config = dict(
    num_hidden_layers=14,
    hidden_size=160,
    num_attention_heads=5,
    num_key_value_heads=5,
    head_dim=32,
    intermediate_size=1280,
    vocab_size=5901,
    hidden_act='gelu',
    norm='layernorm',
    norm_place='pre',
    norm_eps=1e-06,
    positions='rope',
    rope_theta=10000.0,
    rope_fraction=0.25,
    qk_norm=False,
    attn_scale=0.177,
    bias='qkv',
    tie_word_embeddings=True,
    parallel_block=True,
    extras=['capped logits'],
    init='uniform',
    init_std_qkv=0.0333,
    init_std_o=0.0,
    init_std_up=0.0333,
    init_std_down=0.0,
    optimizer='muon_variant',
    learning_rate=0.01,
    beta1=0.93,
    weight_decay=0.018,
    lr_head=0.00805,
    max_grad_norm=0.5,
    warmup_steps=200,
    schedule='wsd',
    decay_fraction=0.766,
    decay_shape='linear',
    final_lr_fraction=0.0,
    batch_tokens=[8192, 16384, 24576],
    max_seq_len=1024,
    doc_mask=False,
    train_tokens=136600000,
    max_steps=8558,
    dataset='wikipedia_en',
)
Each number is 500 + 40 x the weight over the matrix's rms, rounded and kept within 0 to 999. Layers, rows and columns count from 0. Numbers have three digits each.

# up: layer 8 MLP up, 1280x160, rms 0.279, rows 751-770, columns 0-159
# down: layer 8 MLP down (transposed), 1280x160, rms 0.101, rows 751-770, columns 0-159
up751:574586424507446513547488534538456499494645446527442467446492459467505461524543501494481367489498529542519519444431573474544547527527506445522485480445506498545536529426502500567485511503462459526536520526453485500546523457500532501430416492534524496553521489542511483495510530521479493500477480508606511494501486565548481458529548535493565552409486483467575514486549458444476433494489472514517476454501497469486419520503470456490520494527541475470520540485484498497483543503502501
down751:508487525524463493576495533531567489487510533493521508530513507464501645484468431570420488530458492450483530478486486534433508493453542537500406529529505544474497544501500478471474512500491489388440526464575529507508526501453513507506511488411571475485525543520480529492478461504541468498477493511536453488547520516445485583433569446509526528497526457555502478552485487554492463558510578489430495518447531545482531503453467554521451394475491458530453461528455529522508497474482479
up752:497547480454540394462516525481461562475518496413509524502480455524580516491567498455495457500583593505565556480476520437529522524470499537565542497475510484402513520512498554532519514448486533492503472464517505502489505560543439511514485589493412501501509515475455514586532454520474479503502537496459491549507467515566463507484477505498475459510402499499491469509475570571493558482464485484516539536464558532372468539505550537466486544469519507433459521485441452524484526460461460
down752:534490503466531490480477539513525505496520582568494554412511483482497516529528442584517503470476467481449390490478496515484528453534502504490550480461571532519501532499481479530402432479483465499462516464492529482524571437437456523495477449520549505487512453427525494477507490532467495484547485461442517523498487542406436477504602521495487492549519492511575461488451522553600553455513510455545433601495525497498523564523493500465538495519539541434443421528572434506525486525519491
up753:496466513529481534430476513512487439383517508512470472491529506509505456550523532489501482430476543474520509505455515457540558482537489503464542483515535513472516491501506527488540471501581515509511486490496506409484567567469481449517476420418537544465493529478496539515496512508550526466492503575572515457465534568451548381481484522466503461418486471525534535512497481564482458528517478515580544513489456506487533456524545500524461545543514453468532489556406499460543558519549504
down753:492487455481527413561531507432464456591473512456531485521496481487493546576519506529478488495536457518462493515483523498454470486479456490422509519546474555482540521546507580504508462447516468473475493491506568463543470472490501459505550481488519446477547422508512547552426457519546465534507449500505486487484538411478522476464514530552561505559542540523490512496484527555534543474505505504409508478484517554475521504466425593543484459546415581495487489497508549482494478553535409
up754:443540491492505534566500486453496500580457436508531502461516502496453475495536418499505462498501466498555606449538512511403500561474502485487517476528522387535460479421481515487575488515494478511514417439568523498481476469491450551509424563425577486519467452534509471539455528507471550533562495506514521569540413542495480516469547514518490446499421530460545547447513448443509515523545552494532507501490547523471447466487442504486527555451483490515569501543498482493527519401469498
down754:612500462475405466503521501516516461465476536489465521515457538599499437538490486542455495543503410495516524545473443460575529549537485577498510551514540508467575487419583458558460465485426520501385499553504477473547468440519521485491480549511464548579494481535497536448542517505482492455476477461545432474484532452557532503494540498428432461591439499472506508538479515502523468542495539540467432477549418479494489537492602483522444455491531489470511538506448497557474554510529567
up755:449529555494566417469515540487465456501504534511481482464565449471599513495491530512540493496522458484518487528476511450529501496514471504577553561532525518505519539534460558551462503526516484462526519487556479531468444458502466549509500499522552503480461489499541442467478544477543512500497458516493494538520481520426503465578559460478483469479479478508539462472487490469510506498507446464456460475504532546498507489538526541557481472484450526501486472494539494499566494461463485
down755:564494458503467570553468512548542532527503504503488490492474493485442468511491477487533501538503528510513456492495527475505488491502581469517448486481517509480519493469496499463499507491462525476498459533435470491500523459481491457468491477532462471499555478554515531502495511550493523591536482481507521491448478510517493481527486498473502496562531517498482526535527549617453506453460532495476524460481480479541437508448475572479486528502472459457496477493507533530473522538502530
up756:460496435550516512547489487575533422610467537470571519475522501515509518510539422516484509490511488491570530544540499531515551390535555509449514502518499581458511553520457549455592501502442493528447468511495454488542466512484458525449464426398437444508458413478493572542563530489446506537540525538496494534533541538514565545489476570536462467486407502512527563419543432481464548541505487526448443520534495440451439479547426461487503508542498503427485483503526478487513555439442478
down756:572438479411455506505435518549510535467441484467481546451494421504508530477506575530547567610507528520496514586461523541496489532467466435574516465558459476468521530459540537477466461518529507457480559478515466518468452467445516486441589489485517438476505536421475537427546535488483509534550483540488444563455520472400545462488445472504555446503541456409506602500542481451490512494468493514463527499477602443449529538555480550531538547540531401580533506487469560469517525462489551
up757:493517497537555523525535534558509536538456501520500420535510440486469458537550456484495525465470517483486434456486437426521493454476469526493486503462525493497532541454547535493501465480432459495535516499514469461486480433517614480498550531477509505560534393501462541538558499425509476475501528498517531501526495523606473535464497532576516495494507515493479583563522564499506458575549458551477457425502493491451507476435443475529536548474509490524515455481484529468507522496471470
down757:463482522461482468563476502504464467484555523523548536488539513505556511459454501502433461563455520498546524527486479546535504504480460521528543473533448576532455494555553492496453471531479563524474497475535506552482427516538511514475471523518505509460461482437504444469462485474494509486519475463440517545442479459475486472419463505458498527558495510540497474493510518458529538450498520465459530529487559528544528521576546468532508485486522514476517525527501448474498524520492490
up758:513556515547467489484539488527451471496560448531535431515509511519466445486507512482526525500553476511491498527509530538501512486548494591522512500455463466515552548485499498453497558494502474468523496488516489570521576453460499523468532523481490494474439483516522494513490514528507445520452536547462534433456490510519465488518544404514498524502511508500529515505578498441524502544531536516480504492546451426495511469472431478474459515424440504473514457472519562505475513505482524
down758:493488455500467520507455534493511502479467501497487571530535494467531528498486483494536514505529518507494506496464492501476499508470507468537481502490505511471524483524535531468511476479455542502507506459487486439521445479463503453501500511526467511482549525564476454428532540463510517503498485482543461521461475510480549528479454612532463462496478489538528554505458552545450534538455506507451529475493508519520519530524536520509501488531474513444550482502503496532548461523468469
up759:471446545479526534575497502494521516466493516439528440513571532553454495536472542377452483547513471528446503512572531414494517479474566488558587488530545485526424404506538495483535504441462446500504502482591531444428542495545491503472571562499465522525423544404478503511540424517513489492504489432531498518449493525565515499478475486490558495535541477442447433494534496559474526524482441497445510536382474464426521550471565573502517557447480473453498587576498421418498446505477514
down759:540425579470549519509507506465500409465457511468527514457496556509513484579464470451539507512461502574536525496506498516495457505586613484504482463502610465556448515464461487491506591528566451503542466499500509480441519467513491538519575500460572490457414486442514513549458492462535498412494472425505462490487553477604485506487484556479508437523390471517520498521516517555448489547485443505407449508452537421468537573483429466462565535499467513482519529513491469521534549535557513
up760:473529535510505513549499530499538566495504450513474445504442466519530470436500513469497555512548534496432505442562504420495506495472569521437611469497567504500416467472563410515565459484461493561555466488589518525540436488495485457494585612526429523502549422406457452548454477486513515492464407488572499461586448529542488420522569395538577575465539522427454530564518487525490567511533430509535574513393373465464509549425517553482574512450464536522503472583407390465499401512427484
down760:492484509555513511517434499451556524477484465520528444513565479484495507537518466495547568522511441607414418516544607466609432512411514482541591562481537431518442562461473463452522533562509479516513444507538467481525471479482442478462557536456504522472466385455494419493461384468481533481530406470610533523587524521509470552469560518515626592486420510533509408513454506562457587551533494554527497526538409513485504575390606505370598488383479508553509493620368391527479489482408482
up761:515461532513526470532486517538526533480530493579416521554545466562458556494459483536551481552477514507509388507538429436528496472523483478512433475559486556501481505510529520435489514528468577463476455477549522514440497548489500530460486524431468488566486523518524512480477490536471539429539454539478553573484449459456512508522541552476507501535539457507479524473531526462488520502599493433477458463459514486409478458499513485482456473519508580503490449568473618473480538481528490
down761:426529506495475490456501489472505497474450555481501448438482549454522462445525560468489497441430489505527437536485461491502440502527540469533454589517499470430514518460500482529467476502523586464504465562446479467500494458543474579534545458543473499475535587488524466503504522550499561517485537515536500463556560560526500527521563520516539400573549489429486462481524447540495461505522517524468474548488417500515506497461495535478512548485506484483497520454467521472542512527522526
up762:510504476544517487579456529560489507506494443571445464506490576512559415495538524499476506462524521515518518557482457574488561500575525435439480521546476473536432438460520498496444520556530471487432443456530461549541467469516464442467469486513492512534512519474518527508459461464480472542494481500476467471524517502492424492576533514511529492513473497494510498473482544480467554466471492469504539455472506530442524548502528494462494472451564480540528507596498474453546572467498471
down762:467476500449488535510460515497476507543499523487542466571533517516461513511476472456553450555442464463499517443483452501475467534508450556533508471495547574490487572508469467472501482475484523444522517503526563445547473505502491502570407527469491521508445448531540421489507497481568550467482493525563530469587503546555487513444542525560477520560511528508552491481503444504460450501539501442455471480512533505539495443497468473448441503501542503535444520551517465482528509530499520
up763:504527557419506516543498482498466490486571482571464549523543471529474474487541477490540519493504481482598582504529473475497594541477557463558528518520476462499503497537441498497529534475496466492448444493497476459429525471425455516441498522556540522451578544473475448441532485531584473528500503473513487525536487551398451493575444533503467427527496474508497540497525469498463503477529557504443488458503384482446511524547529497458500407440442467464492460531482485556474506463574558
down763:534407520482522457534464510454526535523497551440481492546471517346544491478539512490466513440468507471477509558512570492505509482473584534544530478523521514444501430535485498479459557428557546532490461472394463535474495533463555461505518559474484494518543496493563540487495537453551447503538529528467490471519517450502518479465493562516512483500454567429539491506429442478475528500498494439507517481595547550549513474440433542572496572543434578516486464438518492522486536488530429
up764:464500471525530446495494491400536518500539527556499504490540495548499543448533544520452551504563572545492491496541509456528497488471541557486511506470480499531509516438553460526508503506535557509508519455499438437489520529570504425449490535524428479518541540505481531499517566504493573404467493520497474472485458480504506488491488524518539499502486513483493482511465494496482555448470511570584489383410459533483449525491515503459478552418487439469518469502421396499437492500459481
down764:541404502457446473462524503540508501494512494489454534522581448496509559483511420562514478505467522465398466448523446537514505491490584477432555505468466491583512577529421516496505454500522541409499448462493477520522468440547542452538537493542533496468526463528561497497552590477497568467465511505502408513535549556525480571503533495541493514493477537525526506479431440541385542513432523492514504533567532502434535503533520425490522541498495507516535434512502446451491542483488464
up765:462577463487509505499485364387471531466489502518446527503464503528517489519466530577423543526518436558495542531477501483554513576478506491436488469564483458511443534531514436520452472510517442515504465511533516528521459457571458610490526599462494511441479510498501568501527368461526493427442602466470526526555499497500584506527529450539501493440539426502548512523494518478483550467488490565456487536461430524463511535515460453522532505433515527511539501472508449523521539451496480
down765:504486510524505527534477576549515492421470485477615507553547525462483575498506454526549536547462497464532477492515511494426445448494519416493543475494567499491503499486489541488536519536445521494444479449484520558503493466485461463464475488542475472484456538539514520467433508494450454485539480459539467515519456502501532582502480488459508516611463484509453489527505537516488468595519450499539560480584497510543485490518540537487466508476482457460544445523495463487465457564503520
up766:522497520521518458514535447510552524473499444517460510539485486524447475486569502492496566511560574494545438496566506465531497517566535445483440569497459560406491435519513525527576499501557536467540454466459525511506440543545431459402545490522482439466533545485495498490521530510526533521525522494474531558511492543470472428519453488454494545502457514502491519438540491469451475500544475501443448510424527526532422587464517440496481476401488385490460475535484531546456533478544514
down766:458571501518466517468495530422488548463497521529540589499471565429547465507528528491536414450466557485430436525524462467537508491493550524563512479528540525527472508559447559459527483475598528446519564445490536541544460426518522523492481501450546482573480468459395573528444430465480463523468491517501463552460457517486424502382528511524546506512490491553493529477510466612518471483478538464522531509522481509493506467575435483552526580558442562467482492480508483462496534556405437
up767:536469486493559488480467492415547499533363500451487487515506503506500550505497478570457509474497532524393452486610473474439496506447466503520495473507540540510542494468574568531533554459458471588451416489559445539501496506467550536564417560520486494505528476519495561549478418474452519499440475426551501567505502499406611579514503513472457474554485521509487503497494500523476509496561482561516400456507521570475536525454514502457484444458477485465492517611507603525492467529502548
down767:511510500557527478506504495463435534539425475461459471542503536446453539488459519549435512416545507516453465458568468454540451583417443404433442480521477521497574567480423576483455545558508488550473529495405507525454481540507549501513492543467538552468571515512482487463544571457551594537516536455473520441556539450457548499479506464528480585466448510503458534474408511548455524443535485474496352547527497506519476430535515510494560427501435506550509499456500558565462507544586630
up768:582475518497525508512535482568563512559506480566476532527542523492488489468497515562466552448488455447472516533518533483487511499477497526486559490495456496491492437501411517492522451438451471484494484544521465545543425487548516491511575445450469453451574479499489453478517503547499460461595492545439548466573505510497427495481461505458561475510491507507526495493480526503463474500520496494523473480568510585545435487425452490550493460550538512478517457518510486468450479499463458
down768:527537470453494520545458443500476526513493524500428519466519526428484533488428458493485483541478496504491583534534569483550455496477505493558513492495437517451507459477490520443443566594536560487504461489463523519520471473534466497501479517499496528578567454521544483492463515548516526500508488548466492511513485514582463524526450460431495507498478525513485503533444497455495501392510533515499437484516583471475480510480525546522357515507518531521485495519501546509499470485529514
up769:438512506507486537547502475460477532493574499501480550451497503467570443452443458554460402481479509483448504451529505519598480449565478588459551472503377460472473597499486444444542516479535450490553512528440454521468455513480500493531506526482490554494580552518429514501464513499590561556489507490460479543495501481536480507430493520454522481512437603493538563527454492552528543479514502483511534500510497520540514501526500527491460489465544544525424466528454490467464472491500528
down769:485520438513525553506510549543532401534487525479564472500479401470536512502564405519518542455511443485451420422514448488483528505528519533527494554520521597510500456466533529488538548552531490481490556452507562423568536441526525467458525560589445503490519499470511491479452448488443517444464500456530484503476563460502440487490465520475488586476526507514443432561461532500522537461562507438498544525476488494471474502417420554538550484504505542504460523540492563502512492470494532
up770:535488511434535511494426475520439480563547527475464497516471444497535493456508579491438535460480505527511487477479452483497546525536554437511507538546500546457504492546519563563457500474572518484570447496471480493426555477509479488440481545558533494523490495506547521515494493434554447517553491452402459490520440490539453537485507464460478474495513531451595554426513411519429516512541502538508540495492505440513539519455513520505504448536452497567403543473465529420509496450497523
down770:467444462514490478483496491512468543504434517435509454546482440499510470478538441515520517506542426453523503513543547556497446471565608502454472534417510508471455495500510520473462509527435499531481515539487662514522504549535486518508514491502507473505536546495462468484448480506525489476512548501483435489523504575493510459491533499489518465527557445522481530538472528567527501454477554519518507520524506585446457451483477519478492492545492509467509442501472496512494484462524440